config.toml
num_hidden_layers = 10
hidden_size = 224
num_attention_heads = 7
num_key_value_heads = 7
head_dim = 32
intermediate_size = 1344
vocab_size = 8192
hidden_act = "squared_relu"
norm = "rmsnorm"
norm_place = "pre"
norm_eps = 1e-06
positions = "rope"
rope_theta = 10000.0
rope_fraction = 1.0
qk_norm = true
attn_scale = 0.28
bias = "none"
tie_word_embeddings = false
parallel_block = false
extras = ["capped logits"]
init = "normal"
init_std_qkv = 0.025
init_std_o = 0.00558
init_std_up = 0.025
init_std_down = 0.00228
optimizer = "muon"
learning_rate = 0.0129
lr_mult_o = 3.0
lr_mult_down = 1.5
beta1 = 0.9
lr_head = 0.00649
warmup_steps = 0
schedule = "wsd"
decay_fraction = 1.0
decay_shape = "cos"
final_lr_fraction = 0.0
batch_tokens = 65536
max_seq_len = 768
doc_mask = true
train_tokens = 297900000
max_steps = 4546
dataset = "wikipedia_en"
Each number is 500 + 40 x the weight over the matrix's rms, rounded and kept within 0 to 999. Layers, rows and columns count from 0. Numbers have three digits each.

# layer 2 attention query, 224x224, rms 0.105, rows 112-127, columns 56-111
429531527540568481568562492424443518442454454502519551534505515517502475547554502483553510481430442455506504505355548431558419439507517483489475534554489476536514472525
538502469511499520543478496576496514515565492495443465459543465474537532449549553521495533487550534512528485448577493512502571518546537557543528475558527501498519575503
480527580463527470537462483511485516537470474457535519487471529519574483496488451540525498486493400505449497563439565503535454472467481489437434528554538500546489474503
473553513505503429444559540496549574502488467499523491505456535503437431512491541475495506459473506525490519449524417431485499512495505525478520498514544471556548508509
509500516467516444497481445459450463499486548504465440518541491526483515521482510532490488475416466477517433538482507455515467461529526537424503605501494499489520505531
518494489536467541525520571544489486493450465486513581490527416512484530487505486500528453441508612539399419552484448572509495491473499519517471463471484497532427514457
537509472478484462496482509455513539517541527515539493449480522507486534434421421545504481459554514446546524484503430538523526527449543527494518551505542529497473550469
447464481410499579500477528517536532470468512437464484507506529474511564500440448472469481513456475613486504555449533503475492496556476511475514456534560475527467496513
439461409458517409512543419497533530465547618438501486517501453487444510523485479474461495520451535508413502590509502497562434494656536505446483452561570547493498469524
527520494513520520437524480528520469500496502488484476458592565531514512473540593515457458497552580548515552480541422503414597548481533534535536580396388440447532458488
471527512557439470512399549576478544610535486538509475549572466480454410538572490519578511464567450505445503453502529503521488452417500504498495451444444538513436526449
630456451547443565503459424522493508497462511527511487545485537507482581546537513499448531413487478484523489555444507492527532487510466515521481546581465422494507541516
554518496461562531471563471530492519415566462376458452517474524539467483529474500473491523499508519543539436503473503554523512472501463395461556438569549474512510470489
463456443453421586480506566556484498550495502498426552473501503500514502490578517483592513434482541492431554467544436512480463571443510546518464493485502482498482542380
548534471488527488516427516546490439549452552545487499552564513556495477653484435484522517471461480463493477511505572549539535472460544468487553504501440443512468525492
466515443541425452467512491532529475545447528533424489449534561490502505424514474452532523532512503547555481484403529533519528503513404443481443430455550573454457442473
# layer 2 attention key, 224x224, rms 0.105, rows 112-127, columns 56-111
424460533432467528457465495516533493475544536476540408447532484408568482536567453592547491523556458522450495535558516523516577502440399458481463516502462482433552471562
579463489545465498520552445495548462507420541525540566472471499531486458448482501538438459476464536469492522489515427489493486492542527488541489497468546481510400491460
495506450506525555474554482499504476452510495470469495550575465522526565496502471487475423528507466497515495544524485589480469518438428552540547516500467445477495485512
557488479507458505528457535549526514494469512486479459514464510541468547525495436490508478612521461436534497475556524511509534472488465576474452543513431481471526558503
418537577490536577535493554517462532473525452437518469481512524476522486513584461540496543544582523484516461558468537548489506478453445447504438408458457422543444467575
571499507548531466556487431424600524546497520413495483434540411481494506527436487504494518528475451415504592538493500534494489489472549464558489505485482528578513486445
487452479500508555536477451554548509485500444479537465566503521487499466482435501438486503448519493520476451482476456490443443553457509465528501507521472459542459543466
527501481511455564540578507544579482468504484481496538493538494514448507446518474514529481485491520483429535531452467529493478488489494537479530584508486497541471477575
433486529431516576477504467456476483472444433486521546558497517536488502457504484482520544506499465458567431542491538459472476522462519518500490491433493518518468564452
486525497567560500506474523487438499490497479486465537543508457482513527526566464479493526501496441500510497531481536471456508522503513497450513510508557539523497472494
546508508454496411516490510499489450501530479520475425408463538528508540432514558621535527482528499529464486466510498521514560466410486538516509594519505606483526500516
396466446476537458524494536590520525480441557467468438549559528464535449577524459491439483542485424477430477519541512448533527541520464539551513493528523549434491459490
560450420525493450499389529522538498515501524535531603578493475534474515463483513517492457453470502479495588503566514570559490546473524466493517522550448548495488457493
595507558545496481533455497488523429499458476557635522494478505508521496492487510502473528472483508492464496484488495433537527479422548512488579596449575527472513421517
530558583564519417465494471481434475467511455471520436464526518544495567474501454465508442481477522478527505466464545463492506521496451528462507458476503549427444513526
544514575507495497522478505442554472571601477462524567528500465466505475489482470471459469544518495483387541484600456447467543508513472506488492521541473488528533537453
# layer 2 attention value, 224x224, rms 0.0808, rows 96-104, columns 56-111
477434460560542508531428546521481514431535479544555503509465561510545479520519492462460418529437497503515506543480561469549480464495444520552473580490455453513465500461
432422514514488456544583487511491429558513551471519374488537485514529428493560474470501522489482472502515559524501481427538458461495590472448450515516536519518448549542
401463604501523488472477481491501539496505533459449527446538554466482536480529538507538493588463572507463485434465475563538496475467577471513506497510456466479472486536
516455538533500456543525479499559527468534490450479499492482512534459517480515475473517527447514444447485577493466497528508468496512461531501543464492477555489494511579
582425499494562477611437457474479547500552540520502473533510442447468517419569511511462497537515467475476562489404512451432518581479460550458538559558514581522512498526
477627490476550512491491522532452492422444471562444474502537472512510489541486523401504480547492576508498524502502504477515529381499524536505524501536566491502435475567
476486500538445565480460468484435418471449518498507508503450532567476511458525551475471456491506463484502383461403462471470513516517573529501511454484458441455508606513
436484466566516443491490520520516447494458409546517463499443402514589529451527500381430475536483477542439557488522520435465473482433567535513459516549496498490532525508
441468577467473488501491482511459505588504526480480410514438504548466486480503489455524577533495478490579477493538487492458490553438518586381510523427527485506482467515
# layer 2 attention output (transposed), 224x224, rms 0.221, rows 96-103, columns 56-111
479500487465491545500495484615522483501459512498542403499502498518559473496511466567503497493481475464505567498512518540546551562464482490505416424456505546469432479503
459533533453498552627507547580480478519572475562466478544483513523466476458464554569494496533480455536509459553495435462529499486558517480526538556489479478558502434505
451455501411465507456497458513487469489539428556579484505485519477527487485533559526503510457523451452519501469509480518570491480552496504424467499511500472490595507551
457473520441476522454509523458485434557491548547444479502557577487507515462456443477468485493459499541553476512529466516489517426498513549480511440524495421513489506467
494578469413532464540499524514426474508439472395504503500526531496486535509419555470602451442481588578492424456527500524514479457478554525491479477496496470512554400437
513536494547514524459483551499529537525448472493537498553516472548520512479550462544454560451494497500470498533468498543522466545488460456486539446565483571545432507397
514491507526487520459541477497540548571548390410509443486467464459514488515460460500493467509532442502501520536573472500572510503507474514447429586441550547536515513479
448451554459490472518527454478469497479516487469442553450500515463533515555499496516506541500529463509535472487492644567437535501504470469551457546508470496451507414481